python train.py --n_layer=12 --d_model=192 --n_head=3 --n_kv_head=3 --head_dim=64 --d_mlp=768 --vocab_size=8192 --activation="tanh_gelu" --norm="layernorm" --norm_place="pre" --norm_eps=1e-05 --positions="learned" --qk_norm=false --attn_scale=0.125 --bias="all" --tie_embeddings=false --parallel_block=false --init="normal" --init_std_qkv=0.0361 --init_std_o=0.00736 --init_std_up=0.0361 --init_std_down=0.00736 --init_out_by_depth=true --optimizer="soap_variant" --lr=0.0054 --lr_mult_o=0.855 --beta1=0.95 --beta2=0.99 --lr_head=0.00552 --grad_clip=0.5 --warmup_steps=200 --schedule="wsd" --decay_fraction=0.456 --decay_shape="linear" --final_lr_fraction=0.1 --batch_tokens=[32768, 65536, 98304] --seq_len=512 --doc_mask=false --train_tokens=131500000 --steps=2062 --dataset="wikipedia_en"
Each number is 500 + 25 x the weight over the matrix's rms, rounded and kept within 0 to 999. Layers, rows and columns count from 0. Numbers have three digits each.

# layer 8 MLP up, 768x192, rms 0.128, rows 170-276, columns 128-191
462452537558498513484508492535535561491494501503509463530475476524521537510504476525541439496493480505486523500487510480495491511546531508501501536446467438556500472442490500471508489529506469
503512537487477506513481489476454493536501510515482490526550508454520510522546498472475489516493504517470460532490505480504455485489525507468474489510512448503519517474488512515507507503536492
525533520480487492470513467536518481483520503481515492492492507482487468464490490526525518505536505510502542483489450478496446492504458514503500485516504526486500528469523525529480516520489488
489507441514492492468488484496514512488502504534473468440457486501535499545491544517452487450488516557486486477506528481485477476512478482552524518447503502510498536544469478507545508505492454
523488536513489513503503492498520514500525535478486510481541529510451470494460541507472490521533486490552522536530531504467582517501495515485445502499522507512521487535549516494505517454504514
494483443510485474536498529507505505483519541515516499500542459509539521506515491532498521495512535536464473469455515502484479474509495521467495506521504524515438391497512496510477465477516531
493481451489462527502473479550484476555534491537509489545500467443479509507514518570495505562489515485479490456513559466497515504510514555521488500467431489508479482458488462505476502530486512
465500493492478457507540451461582519498507506504532538505473457505546485480497535529471486512484506482460506439522513497467497529514511531533520493524494465514454512446469479490489455522500513
487498480525447517518477488483515454498485498503458467523502523493461496445512535518503494497542472501525489543524556505488498481502493522491504497497491507521516524514479487499512510530510500
477476494482528504501527484498490493490513522487494490484513504481526504508466537479535496464517500525560472450531527513509521505489485482528492556507517523524474554463508527488504522497503475
520467478518511513514485457476492511489506513476484521487501522507487521502431456523555470487436483469529535463531513484527447527498463521523502467503481466510507497463469519536492505567486553
543465467482450479539472519475524471501508502508486491566507484509540514557490504508506497511532464543503484526509502534504473536504511547498500508501519500481495513483522525494494479495461495
505482511521474509500496490490526479514541494465507456539458521494526464525521471493496492531479509490512502488515518518482553503488516545548531462512530547508489532495498505470452495541496533
547432526476498498515540507518526484495524504507508452479464511522480515489495507483471476523539473543515516453510481481490519487511501527521518543518529540518506521504497490506488509528474487
557496472515479485497475507466504491539521505499510503511452589549504483483471507548489479507526492505529498494443541548482523483470522498534497495481535484508506521470517526524542488501462504
488518505472495527505517490526543459457459500502551561490501470479470544500474502488475512490520545483492487465504507490458516508492485506502483482508506487464499464486496518500497566507560489
500503507555506548495463493495485562509507529525490485498507538455512482507479494460494478507449497492514514482490471473492494498518481476491447519504499505481469484517517509507491491482522460
507511489508524475497531472518573472474458502467530552521474506530460477462506488486471499481486527512506415506495518522514457502515524512555534469518531488523510508483467519467464446488498537
466503519472451495532512486504482528501505525481486503530538487493532515507542490533453519504549494479502461490503483459519495485483526445498493464510466510511500489490534501514494538500500517
470508483516561523537478494505518500493470496431504476489497490499524454522534423513497515495501558517507516506490534505489493453525477543517492533475494485543480480469489470491503519490536456
479510530559519499531482513511504462525505505521535485493489495473523493496487541491510472465476520459546515502517561506482505477542496534501513454499506486483457498470497517482491515458488467
473538509504506492515457508497504474518482505520481531447538545490544521527441472468515459460546480509561508470473542514454481488528491505500506509568478487483501525443495494518497513495515498
520448513479460507464545488532506539453470513507534498498458490489509515509473497598537536530430519464502506534526486481486512443499468534506514533528490447527474496484506507451482469530515481
514483500502484542439488473519505518489522490494505510519513490507489513547486502471472473499498501533464521489501511484531496517543457479519480462524512522484530519520512507480516512491514500
510476434520495533521562537505467505472506487490548494485484508465502556490535504470506513528451465495481492481467522521502483483517533534414514497539534541512482539494481507488461495549475464
523496525524462460532518495512509528549450484473463522479526514507490499469502522486489472512492486483502479526529508507480460477479473534503486502479540450486500468509513422524511510484466476
472474491484470485509477518478489445456472510495508510496497443516535503543524473503454473534485470484502481504479537490482486516469539482515519535475492479520518546466461446506502535482488518
493497472462470563496512476452516481478490523518442541490543481498494534480430480531485485508515490492479527490493486529470495470480502491518484484530475553476494484451527539502499474453505478
468494483572506509441551502492501519529470515470467454521530500519529530517458498511529472478501466472506489452493502490473485483537529519511485501497478494547501472488460558476546479503497537
494529515541478484498503486508479506496491532526505527477514504466513498503530483462467502513526521517470499491447454491469509502510509501532473560507519527538505486462506534509537452510534498
509503502526506511485481490492505490506498479483440430505508549514438512481543520541498534507469536519528522447505525455488506510509471479484484505471460495509462453497492543504515488510490468
475524508525494510530455507501491467485454497490511487517452528483473454505490483524506476488487496521540478512476464507531483534501498474470525483490540488487484482525530516513525522481490451
534469506445487493513461521462499513462502499489528528502494494500547512470510514499528505536518504528499501486472515523491494513526525501493492521521488505467496451496464518476508466502495507
516507510490491485483459555458469509458470501525496469528460505496499512518481522499531460507490488498476480524461513502500504547457537479495494507496515526527514513462492445555454554483471485
506462507511457471521511526483525501517537499479530502475528510490497503498492534529506467468443489488490542488516482535487490524524525538487548459502536512469481492470463463538550515486477541
502477510561461488484515523495503545515460481472533478510463527492512532516491484484500516469508505512471497513532563510494505491490496475471472496509507477531503468518492551497483492507510519
496511503509458491550494498464531482458521474512462502472527497517524464504501477500452481541491487497493476541503518510516516494507490504498536523482516516500463486481528461516514482498494519
502495491487445548538578486526439479488525523446516503506533478480496507491506500491479561484446506490488446484525482535478494518514491504519522544489460508534523484456537467527460532491477455
451505476457496496486563519501501517499547520536503469453474499518480475530502477519470501515512473533500555521499524489541528500506505508452488512509500465556501511486503534501493524470484494
487517476530500487471508484487483495491479486514483486502451498504494481479478504506473489516509550493514504479507511503532503455477457490509522495532494517511501502518536489507532503489468484
514454563554459520498518508508504493510450482485539478486483499508527530474496488493498530464512470491502481530495522510506514487490524495502482440537469505510501532494523514473533526508519545
478509504518514543509531507545470487521508517481517518525527493502483464487484495496511532497488568484511551502460523525527529490509477486473494545518459499536545531504514481483509513474495526
457444493483524488477492509496524532445515514513490485534550527479506514550499508550492516511522503524531444499501548487468487491502530488508496463522505495445457472482477515530525528452477518
505518512486531510510535535521472510488501478505496540453486443488487475517520496466443551471501493499530496496503543481478490491527540510506538518507498534515520504509515508489499533455482478
500500505463475495495481509504542432516486533522498497507501502514466480504546476477502475495483481503573460480504552493453493533494511524498424483509506513513517480512529521522506524494541516
547479504521471532478521515446478561488519520484480483481498515537491488485545486552491472513499528486458484478530474523496498534490511458500504540487511517469481517490453487469502502513447459
487447522555496533545442506508524504505509527487480486478474514504514493493499484502489523518519513512538503531496540519513531487548498542530538447521476534521513499504517560475499492519482523
523492539498523502487478456522467486468537528541518493484496499474501535525535466474544414491534507444524487497510500514459450529556511476492527508475521499500496511508477501554516503518479506
499491492502496465494495484475503512445477534440511556536517489492486510521512492511484501504522498530481513488488499463500541482536523496522520521537497525492513483497504529498495540512539485
503498504498500460516551474469496485503495536470492507531503461530491565515474518494463461520472445549514498487467492496498517539512479479525544486533500508504456488523465480489543470510494469
474452561533464535526473478487492520498503543479489527512528481491514496523514485479542477473462530467497504492477527505501458472502528488476515483495505495515497508479493467483536476523501551
491499506491434482521485500490454482495522511486491573495477530477495518490522532514486482544474463488453492497530469472461504527477503524495502520521488511530468545525466501528485490485528431
451467472549504486449538523452528475503490512492493461545516469489505494518501542518500480482454503493478497511475494512515463540530502513477557502491475519467492540516553541481498468495523495
545514500508440527469484516541524499485478474473462494533494506472448447484493491517511504516440466503502506549486475498468488531515482474526514525520485510501527511460477473553506497523503521
530482501509465523519512485484499532512482483500517501495540535475458523486470535526470499499515507498483505486485486443517507508503481466457519473501515490480500534519492515523501459486499486
529503520517480472506461500473510510493494480525473473475504505514515555486560498527502528537466496504505507449532508494528541501495507533509461545522520534472436535536511553515489436470489572
499495510516481501439509457489534526479493492514481535479498503483496481500518506498511498480473515525524501473499492501517504498467507528458510520515531458492503462487474547480517467507523520
521502451483519492500505496491448516484519489502517486509501471521461478487508488486475490488541445468495496466491534515547537481505450469471506525498480484491479479496472507508493490514540478
464487517542506482498520532495494512474487504525492516477525508513519527498522472460474500481484523532491500485491506491506522528464523492474482515495529535517444507506475484522500495507529498
468490493504478501492480519442521521486512518530537503495514533481484508489472495543483522475495507472446521508472502523500500482518483522518470474481431506521491505486510537494488495444530510
507503493521493513471500477489489523519505522520502517505484451522473488552494495507521475524493528480456529523485507483500501506497542523527504499516523464508466493495503512513519471530514521
471524506477516520507504498483490513478459532506468482475459527523439478477492483484535472547535508476483515516478520512503489495523500479468448447464464493509495492461504480484487492515485508
511489490512497519506506439497514477491478485576524499549502521509487541513500503496483494500510500504498497523507544517496529526502494472530533503525491532542432519538480499490506453502499566
554526492450505512483526529512500449459529523502488506519504496512501490494508532532515529469486500497499542490499500474537443469519502531501534500501453480501498495535495503502518510480518482
551482518530493533475484486497498508502507501526520457494458535490484500473475518454510526494502477468522510509478459502472509472489459478542510560565468468487481512506503505466471527491488487
473437512511532517495503502472504479550453493473485486571482502487507477482523544482489499482466498531489503497529509504498534530467477530480491521502552505496469466503518501516482537488470467
490476497490486504499525520562498483464497500510488484527436476506509469503521508522494519528488468505542512507540484489537498512492493531483541491517486485518502491492498505499535493484513478
500480507520522474516524457515473500529481537531483503442529449499498477536499526465505501508502516507500504520510444530528486465502485494484502533464507476473451478521470534489502496496515470
509472461493499498472501528508520525517478493526503479489547514507510543510477535494520538541459444478494478521488551460461454480522481552478513537488506484495538474526492506499520550544503488
540497508501485469485505478534514481531465496526487504532512560507494515506489529497515519504488486457486505418476514497479487505521510501453499508529533536496476499473518501492472514478488531
488518489496465498501511483463528506503479473497514520520517475529494489501482496471457487456516546491497481497478481467485494487507454495510488512488519496506459522498549510516509506473542528
491516511528522517483511450545515559500497481469494422451487523519476485515491474511490491505496523486499511489498515517542483524508508493566467516451476494540495504505511497486513504513472514
472463503525475527535524528477497486523519514479464454486503503510493513482513469533550483529502470557472451510490517513487453535485464491498479494500519492478508479509506503501483482471456494
504498494491497510565478507500482470488534497543478481543485496477522476492498496511504493495475497513497531518535484503486461516551483508499473480483528550476473465493516500479490512430485509
524474525483448489463494523478524523494476497505507479541496495492497527527489480513519512499479507489501547508434542527521575472534546523520493494491505498519484531506489500502480472502485521
501501491490523471501513509448464477481546466507508492505506460527509533534485497489501520539504508514501507526488505501491523519524505529519516488452502518519486535475522487468484542477516505
466437485482517527513488488454536511481493504476463496507516550552506495519477523502566498531521535534507516485492473492513501528544525435537487484526538508455546507462499474508457504508461448
465515468510471491507495530554498533457499488445468497455513487513510515522470541495485499495517513482480497440519465504513525513528526493484463477491470502507494516509468499493461503460516495
533481530534475514531510516435485510522514517545536518497493494480515518482507526545508482510467501456481517465476495478518466506500530510485537489468502493500498480483509537521506479488482522
530502478480478507500516503519489504533449534475522484453531543511490515466474516495445492515491500487467507471511473485481422511505470515551517463491473506491469476482518491494579468480503522
485464506528513441524482505510523448507518507501467512549540496502429535477485489529489554477470495499469505527494520516550456468515450488537474522521509485566490508516501499450530507479530534
487504491528519496492476483499508486517505521460522493492542485504519526501531528503505553527469505495488511475470491455512537514516523520475472486493547473532492473449489487471514483507463472
499499499519504454500521479522480481505497488486478485524485566504511495518513552490481504500498472512530524509497493508549507508497493515502499503500510501493489475489522478483473496493429519
507516521463510474541494456512497513515464504516491516519528477494513528500464500540482482504496521503510497475476511480481494465507494476484565459498461486507568485488536540481544455507505513
500512520490553493503498505491518493509537495460463502503485501498502483434448501501426492478480495466563527495477529482525466466489496494513538490430536528503481495453491512506502482472477488
477511494460459504484501504479501519450459508501507527495521515493511473519487498471471462461482509528507501468505519469504496456493495520439455545528516501498545505432457511520494506498477492
491535519509539503466514518508516513476459458488499474514494466479514500463522514498520508486535472503528489461491507484495477514490518502513497499503529498514486525512501517521544466484476491
504514561481522520500531496476510521501511550493490547495505491506489527528443502510525463537472506476530525451512499489535508482547484476535507481549549549514514529507512515461507530495501487
468478479472572509483481519503502541496492526518499502513521511465495534508479498525465502508497503509464482487501533466492535469491479499508520509512438503503516476536476500478506533457489521
497483485503473495520468473471532478465532549473499493515484472526504519503520550499493489488463470507520478494498503485477487538476504474474493562522507530536494481500474500562436500563482504
462472497483490537515540503449485470501537536492508531525532525488494481501500503497490481518509532446508502517488520544461495501508495482524547487509484455511510489533486487474511502450486484
505504471507449438496526510488508485507473509483532500468533531513462509489489549490466469492492547443481523494505494482467516487536474500484528522464530522510439476474514485456483483556522472
474518493473502521482497478492494518503526458474507484509512517469492449519470497474508489513490495506496449485519495499475473507459485516480445538485521527526516533520499495519531462495477510
487430501520489451501500512457480532475451519483552508527511506481453476516472459492488523503517513526554450476522558509498478504531517497478514461514476503525527484540521504478544558538477493
499528480507494508556500469451513560418537480490472471507469511524543517508474445514489480479451521500498505530534525574485512524504522507540480504490466489542477555520475461483514484510510481
540504533496457507468470490504517465501523534502479490492497489495556498550476488458510509448433469463507452527517525492471507504505517527488491501474534524500516529467508470507474500551493525
520532498545507508521539506490530543496474490498434493512464480493477480493477537512514505519517471486518538479481500564476545513537531529567545510470506523458487473514475535480449495509529508
474527534512511506484487506511492504472486484514527523456496554466529521487507493497466462514529489508466491477517492504536526474533501496518494492500488509503545503523494529497490522485539520
482479492513503504472494491490480483514498507500503434538507484534498525470544473518459512477476485504499486461476538505463513534535503506480510533505500502520526556496507496488489458513468482
553489534501468499534536523504480540488475458531474512463507570513494528519512484488491472510460541513496508491502534523495522488523526517508545534534495482476490498512494505499486488507534505
497505494522469524473479517490506507501466482502463466494515512530454505474486564501550509552508542494521515493495508507482479510461514504499498497505540489475517466468480552516481556495485510
516497501514502540535517467527500494492518471509437491503516455542452472464511499486471510540495470503505491488518490504492503497517500491472519500523486481479448489532494445466499514480492503
542503488493477519501527505456488478476491513498480503509533532537463469483503479480471516517481491488541471511498503475536524464515490504496527497481473501563487488516478468467502563484457452
442491533497489477511488483481521494463510517556478468500471510499489503511515515473482500518513492508522545510501441484447502551471480485510477502502515497501480504494475519558443484478530494
489471513503477501458538449522467510488488476504546497483526488500480505491483521541482466488464468501533516493565530521483526542553482564521485504503457459530534477484495537493521479494529514
504502520503505529500461506535516477493476520492441527451487519502522482519491454537505426528481511442519531556477508495522475472523491505522460445527506546461488477499491549478495542471497557
506466525496494521429514487479521450510496526482520527533473482471519506521522511519479495551474522490522542475503495537511511451500534491538453502505523478501526486493521531487490514485476520
# layer 8 MLP down (transposed), 768x192, rms 0.136, rows 170-276, columns 128-191
509504545474491492496476503490500527457510471486513508517530485493490512468483523486562486502531526489515477488511517525431486519475528494511525493472485455484484485487505491508523492483518538
473543507506471538457486512500494505556517516443468466482542490476493517506531466505532519496539509497487486476487506485464489498490544519516489496491500460508500488479498523476519505522532480
490514468502500515489474499524502478476468513510524487479478489506480506553508504528465473498465530522509481534498496485524520490486499454530500554499510468506536543503497520520519488490477488
458493491561484500524509557551486511465466490515460515497455507468535539495494507520549466486500489526481502467469491521489478449502497523528501508495447484482475476532504520551463470489506531
480477458506467515481526496476501508484485492518497501531508523518523538568484487492533508477476495516471504481506472483536411463485529477522535512449470522480497507469455508548518497533537520
527494510479498515483487493450544492535503514531484509532512486484501531481491474463493541472554528497540496559455514462502517559491506495490482468507552520509503497507519471471493517497569493
518495477495518470433508489488476496490514521539499549543536526485496527513503502494472472453488435493499506488476537504530528516496478507474497446504471490487474495449524503482511463530530457
556517512505474492521451511550495481509500501456477503491497510503468495492494547521484504473509533476500538484510492474530512503522499487456521489488462515496499516507474488448493483499526466
511507500482505505501475497484506458477496485491510478480505501503471496494473467542526458460506457484516441523456490472542481515473512488511528468519481504503516529543463505517536482511474455
500500496498520474503523490456497512500538477506516502508478463472506504542500503508492463515503543487497485528491487487487484497452518497499497509500498492493531511468521486517534461500512474
498467498506490483520501465513536510519509492504544511487469500511531511509528479453477482517534503481527474506517529498487534493509515485531545492497484528509513532497477488503501507485523478
524500533482481503493483501488446499529484501448509504515473531490488488526515475473461502519519496524489524530520526522489509479545490496484487494525526469504504495463469490492504484506482490
540528442514556525512500482516471483465497513442495510488521488484489450483545515479518479502509503477499495460503468490532452519512505479474467476519496487514465506496504510566520441497462512
503520524502507520515501472532473504497526511523506477468490489486501512511510502506462479485481507517483489477487524392501441489525471487467520508559524477502516523519490465473538530502523437
470519506510545493462551478465493506465460506499480512507535432525505500507467523483517513477511447513466494524457505528439504581536537501487527496481493453514490524547528515526496510482464504
543533471471548504494467515471535489508487518541487528476547474500525487471446502478511551486499517473485523514481486508484493514500519470535504507455525506480533477532538540477499487504501491
492505498487483494502517536479522492504508505447494480522493458527528454478483488524514540517499502513501493502473559524506473489484510537489518470487482480533525499488526509558491484537503524
498522493505492472529508534504516503532504474489535529501494495516494571506465443471475500485460475562482508536496478508510496508458506502482509489438519533514526494507467477469465478479508524
531508491517505508453496512513536487481541474515454528481469497517489492511459488480524488516461553513497518500477516508476499457508478511513482518497528468502505468506483470493482447493511477
485552496493503508498508509525533520525477550471522474515458519517507489520524481496522510497520506512535499468488441498499486514496486510496516483487511513513540503501549546488495510480547475
521489489501455486494507472516470481493514511469430504499471546515476492546521496513465546505504542512462530487503496496519524504508526482501472499491463504498507488480463492456483488472455575
549519478554536514498481494571512507512498494487534508509458481489529486544508505449487518477509537527498505520464527511459507515500495499506490467523483527477483507490554491468474484544469542
517508503484516497467522504510485511509483483484499471431499494516492494504482525505483508491500511491531458522501501463463497504486510493491507546528511510489495531488508503539503488450546455
503546541485525477520547512497478498506487497510488525532492509475539511495528482529519518540519493457533502511494487503466554496474541500493532507438489519495490490511512523509508507503528499
516562473513524513523464514485466492506487539510473503513517550499510521489511486509513501472511480469495477493514516484514536487508484502463482551521551538528476495507502487498501471496502429
485476465477503509505507528491498474486497496520575511472521549485527487490563487477491480465452452514516491510508532463486497508504535480492453494510509507489476554507506500524522490513521530
464481544477501516520499459516473505510480520520521555542529512495486480524501509449484511502483494541472490498498497539509534496517496475531575492479501512472476498511541493473463515515521542
481480492481528508514451470525488530516477453458503484512476567516505544511472557500519507514480518539491461508496536513485536537501479466486516529522557484468526472482465448524522528508445521
525526479536491508461495521526519495523505477498491495521497510516556510499526536555511519465503504492499452505467533500503503492482517526460508500509533458512546468467479515484520488484506514
486489509475524501498530481479455519539545464502504512452538523494529481482568501469515523503511472488483517487464504478491502524502492527519494526552534520543505534519500532527550466482556515
539524511508502500494542494513456495482502519520510507508486505490532495480531500502510485519533504487462485532508500502489514546489493533506485500507520522534525503510521459508442520537556549
487473488527493453496478470516505525471499487498463546507470487514511442518524486486505502532495499505447486484492462450511496496476507543499552497496488453487491486515478495516509506517529491
501469498477514497513526481493479502474502514494479455529484536533485542504508495499527520517500551470464490517471514483532457547496467492504464463477540533477531476522462525480483483481499510
531477531510512497456493529448518512531549485491519493532473481520478466503515521475500507495491460531535504473505490522491477490531512489486522542495520533491530495490505494473471480548487452
500485469508466503484521519511515484535523499553530446495488521517471543497491499512471511472560494492502522493500484496530481485454490500496505462494524540470543479486521499514538522467484517
479421489484522499492559489490520523532514523473461470538509512470510511507529506471495499514521537504482499548453510464538494510483502505509535499478478507517511511508458555465511543561505487
521500536464475487526438540515526520508509529485466494519492488493500498496448531507542530520467522481505520465528520501501550466504507480480504511532442481515466506502508482482483486487512558
495515511522501488495532529465491509491479545444493545511466539516545504524491524490478541510515464514499523531522490476519453503508458495557515496490466522573479493506459465512493457520518499
475567487519506484502508488503447519457495474480559487493501523450480487498534470530517515529469490498504496487497525483474522483487485521437525480523524522489516579460467507540520457511481502
529477545435519482484520519524498506472498516501502521463484476529520519510495507487490530524544489539523500476460506512521492512515522509503498509510504474515425525505514496546463470504486491
506489479493466482495491498499516493460515471531468481500521500528491450529464554511528497494472559489506503423472492480492499524524498493513539499488491530489493558485438509494512467461440482
531530535508485477520482519492479461487478479527522529513509497491505488465530468556509485500540548504485469531508504500486532446477535521463494521498503509467494499509499492544521525457504513
484525519463488488504505529530519499547535466531525509478483520545488581481530553529489522500559482510541544531542509509481511487533536494542567474501472508493504505467530541518522545520517518
530502517483481482533511544531490513488493481495474496479510491511507507513479551510485486514500507464523521457488488488522481524461549505514502505517545545517524495503489481469474523455460480
506534463520479496515552478486516497508447495469512522504521500489469485518477490471526522569507503528513494464486500463489508461463512453514492478465480485560485512488472528526466509529545468
462520505480506486584484572515515516528468470510537494496496482496483480448525449493470483501553505530435514520497514478507528480510453483470531524496517471504519500515512497546495515537465531
516509519461493498534520473486485477446536502492524499465508475478532521487472537523530498489472489445479477511508468486528504487479459488471496508517452506500519491489507463487501494519496545
463467501501513502520585515510480517514519532476540475505521515529478504515499507469539486454486522520512532479492482506523479480469520513513500546486468489501531525516458505484465534505516535
456535527494470502479536436432488468459479501492531494514486440524547473475490518527472509460510498569520497480502483500489517502484539536511521497522469493486469479507495504542503537472510474
457478496519491508475495478489555505521506470504519521509463524502468463461560520484515502523491496485521525533506479502491460524512478504513449497568459467491502515499491480483539508493509500
498462545499521476498515471535500454492506516494520509520520472493506522491509517515506478478494496502526520533514490557509492496544509449522487522506504463487524537499521477479549497512552469
472468591515504505487547489459521464469500525528547513547460546486499526496513534491484496509486450513460554461494517503493483549479542526487503442497529480486502523487510478456530498469489511
523526507498535479475553492528432496437513452522462495490457440476524490477490498472466496510524513485520510500498520467480522511439474474515504487454510499469482499578503530489490473528502507
532506455472486480527522484477469463496516492471529475486500518486513501490496540505472519508524479495512529515538454457478486508506500475515515474506478489472503494479498519512502568484508502
468509538494477465503533505495483515509524518508510431475506454461525498496521515487506486473499514478469526519524530487488495505488537483490531511531491545566519487513522474496468543506552515
481558486504491485473499493484509519471480512514530479500492519493483481439457502502494515497485536444533518474469526506506474522482451492495446534475462541474495480545521499518500502513513521
502509524454518494524492536469517501501505542493511485517485466545468497503496484503472465486494497539516499479514473536491536484489530495535491508493510504495485496472511466487472474510532492
518528539484484497519484480507563477494509516493481531488523502497521496486440484545501495487524530474530493500497506464486510542489491488505501485507530477500484492493494517491463518461525517
537493555460521465513498470488519524494554484479483510483486506480505488494497521476494468504526472486453516487520488515476502532519463504492497554494510501503507533508484506542507510479475457
511498445491513469469532499556470491532488460460522508498508480506499472549533534511476509544551525479455528483520500493478510493524553518514453462461477510495461488477514555517500489473510489
487511516494494476519490489453513476521495498531467501505453505559505456454548490509510563519491517509471517465523499503499516494457446530499546494515456494470452516499502524453526519465506489
518496519499526545558529513488486501459472477538496467535500496512496508503490492505515494504494503518515500516513464444497467513516478485528523491508505494503502517505481525499534472495498495
525494505510508519519514511513521482513545515461490545473516492509529508453494475508499509529508487502454494468513443489469491505500524513487497524510464510483494513502513521486528512503501462
522492516489505474475517475500452501530523548492472526495467491509505522470528514498564517497486516492492508531475445484501478506477503502540468515500480462489494526491541498488517491495503525
556457508489521491534511493519546535476525512506520542521470497515531526526477470493459504452463508444447494494511491508488497489476496475533517519512486514527512503464505497478506516510513506
530511474544493469526501488522495506482472542508503481477507462461484488492503482478482475520484523539473573538481467502494513539524514459479459542526490525505458487513546456508484520502465502
501496494499497479517494501528499504506491476510499484491513538464465496513447473489514522504494497520519459500509479478481513478494504472472493526491506501489519550515473487501491547472467492
445487523538538487548508460522475534502504500503487551484477454512497518503531511468503513504524502476506493539488461505519452515509521513496459442473480510480482489530520530468469480512509484
491520476513572508560477466498469534501479486468494519468535484504474496517506524492464505464509482474478462489489500462490492532503529510499466428470473497507451466513486468522529517543452521
503494502483513516520522510476503516462511506520534489492512495523508523516511484529509504471487527541478498526483512528496541461434487501518499475475491462500538502509499498529512498499495458
515480516492505451515464480507523450503474507525528509532497510483519503515473485472514540492465487507519545492507487505465498512477453500490497549483482524544530472515469521504501510503500519
489468498527501485489511481497486473486494468482474456526479513434509550500504495490504499464504467463501496523491498490510504458497536484511472486474525498470520506475501483482493511529504478
498477538490555500444509499510471489519470508505462544523509511550507524495469512536500480509482473490494511528472487484473537513502507531475516535484446479512498482495459511476494503501490555
479492525501504514445523487479488489467556502512488547480531477504503484475510496491498485500499546513486516505535527541498507474458534484492528505491535475544537486514501515525490462499561502
474464488452504476456507504478514522488504537448544480460486507506492517486485486537490510510511564491491524490484528497541454530523500514510503464466475520510463535470534523501495460494515482
496482493540506484493486498480484463522517494513550494507491506505511515501511483549504532487479489515489528498497512465444536478479493522527532504489478490477535503473523488522501494433548499
498526469517496511487428505463472480526490507486510540504501490505480499461457504470510521487536486508488506525509478468523456484463496500495522531423426467510513531524519474482487522502508451
500524493492503502479469561538494510468510483509448523480504492479502506483492472484515476516480509478480505478500506499469547520496532464524498478513491493522519468515518534559497527475488496
464492482512475493515483496501505495492487520468520489472478473477469500497486467453516477509496467517501498534536500512504471491474489491488539503448516521508515492515463468501533497485495505
515502537521504501463524491511516472453510532521439507497461479492513514501483526536514477504507526522502449493511505529462553506481491477472494485516498491477524521539451497457476449508526492
528501525517491442506516504517506523494487405483451515465481487518486495496545459492511536475543465574512508509540501516490480450506509487526445528513490503498512508544525499539529521512520495
519474491506512518508540520559500513480531486518542521537530506514554517523492522463476470499523468469473468505482492488548528471531501505478524493551470467529501520473455514519511461503545491
472475461496503510532487505469500483513491498513491531506486502527515555500494513463488516475499510507498494456539497489470490493498493481505526559462475485498493514504491494494448546492500539
448547471505520501522481497458480458528507517498499517485539528507487490538454527472482506500464487508519487483490528497540484511516512509469489472519508495482517469502456483491516482512540492
502514459493497541476483444523516487512503523494463514469511491485503490477474477521466487534516530522509538523423538509498518550496489469455557537449506491498487425499475519505497515503528503
455536480567518479477537472553442478525496482510486457508482463508494521488494515556511544508503484446543537504520474558499526502500499510541497486504472533505518520493526464497461505508536454
500522507472473473486529503493492477533470511512503535492547519477478555503476494520488495460550500488501535511449466526485513480467492555473476525475496518490480489510502504462514540512530469
512491443437480495503527553536479552495503520504491509486485488520519522559483500427537487461481496447476481540490479490517507485511534484492498477494535523512480496465508493500510514452565591
507513505500466501461497484498428505565490498515508485504506518485503509484479495516481505495510476439491510494470486508452515494472507499521537546497526491506469506520509509498440483504503515
507472535484517488526516546514468499524473536521467497497483509475434490505478522495516507529524525490494498473492512465524519493470495516500528549456484443490522490515495521485532493523514544
525567525511515487504515469474472475482501518495489500471521481484532466503476508533501531508546487499500529510490488524512496507495472474473492508494483527547517515492527509512459480546519537
530497477520564517512503527501506453444458524493552474499543566563524497513511526529461488510459511490519541483501492497505539481525482533481491516516521516499516516491505482483495508463524475
508479529544521486496494485508500462510561440502546538494540498510507522492486475486475516457525475529540479470506481521509494518491499499481478530482508503516525549495504497499476495502503509
490488526504492487531497491493543492531529471480521504483503536490540558555511476517528507513520486520510502528515499496515471480505498521504479517513520474449506515516504461500472501488508511
476553490499523502554502505476486530494485459485489445537486470493527510486500508494518508478478493530517511504516513493554504550469490502505536499486551477506532533469476522446487485572500534
481516494492477566493508477491495526487502482477531499519464498504450524460464513543467481501490481514515535465498526500492488527527527479466501499503488497484527543470491492497504499480467495
521465490465524502493492519498541527442516531483512482522518474487517515511504470480517480461489513530493486499449539526510502528499588494489487491511527504495508532502564476518482494452552446
501513471488484496511486528479491484516504510507500458500499493507486487544498488511477485505524497453484491485453511516526486540464485525481500514503489466519503485512474504526507487520499467
483459499462488508508505492515550513472498499539546528460537482465467516517515508528469482501498500459517497470514527486498510505464518503526475501488552453507509497497481473531540481516527462
513547520470490483550528463500480551499503543495522504553460507496510507513474497487441507501512477527504509503541504503507505548491549476509472492495525498455527499473528530499495517501507518
550483505508518480497502532520509529442517539493501491488475479510499456492456518539521477486494484513507515536503510510458484520510478525530461454511522505540461533496537460506479501505513466
458480546529456512508470501500498508518494499508494468471462507516510539532525486543472472470478452515490485487518517551462504484490538490475510510515533495489508493491408504494478473515485560
522502516522506494492517520482485459493490517523514486518520496528501505463492556516426489488496494432481504495499542518511511466489490531523502529493550519513494484482449551470498472508503485
520484497469488465503510487516482532507489538513474517459483538486527513478505534509520509529509512476491454482491489530515538484487476514468508465476471591488538536515528509526472510520487528
484520492506534462438530492517507505526473474520482496503518457497438491528544510457485481526540496491504533515448533540549548515559545538527501515479512458490479466554513491503508505491487540
486487531480509495544503489510498484507480500528510546535466495507522480485510508475518487533461566492486454490488504536471500483473531515524458508520543517481482500456486499496468510546527513
577573518477452463526515498503519502494540494475510480508512517519519482505481511506512541489533503512501463523519539499493510526510506512519487493500511510534496539549512478483467507499505539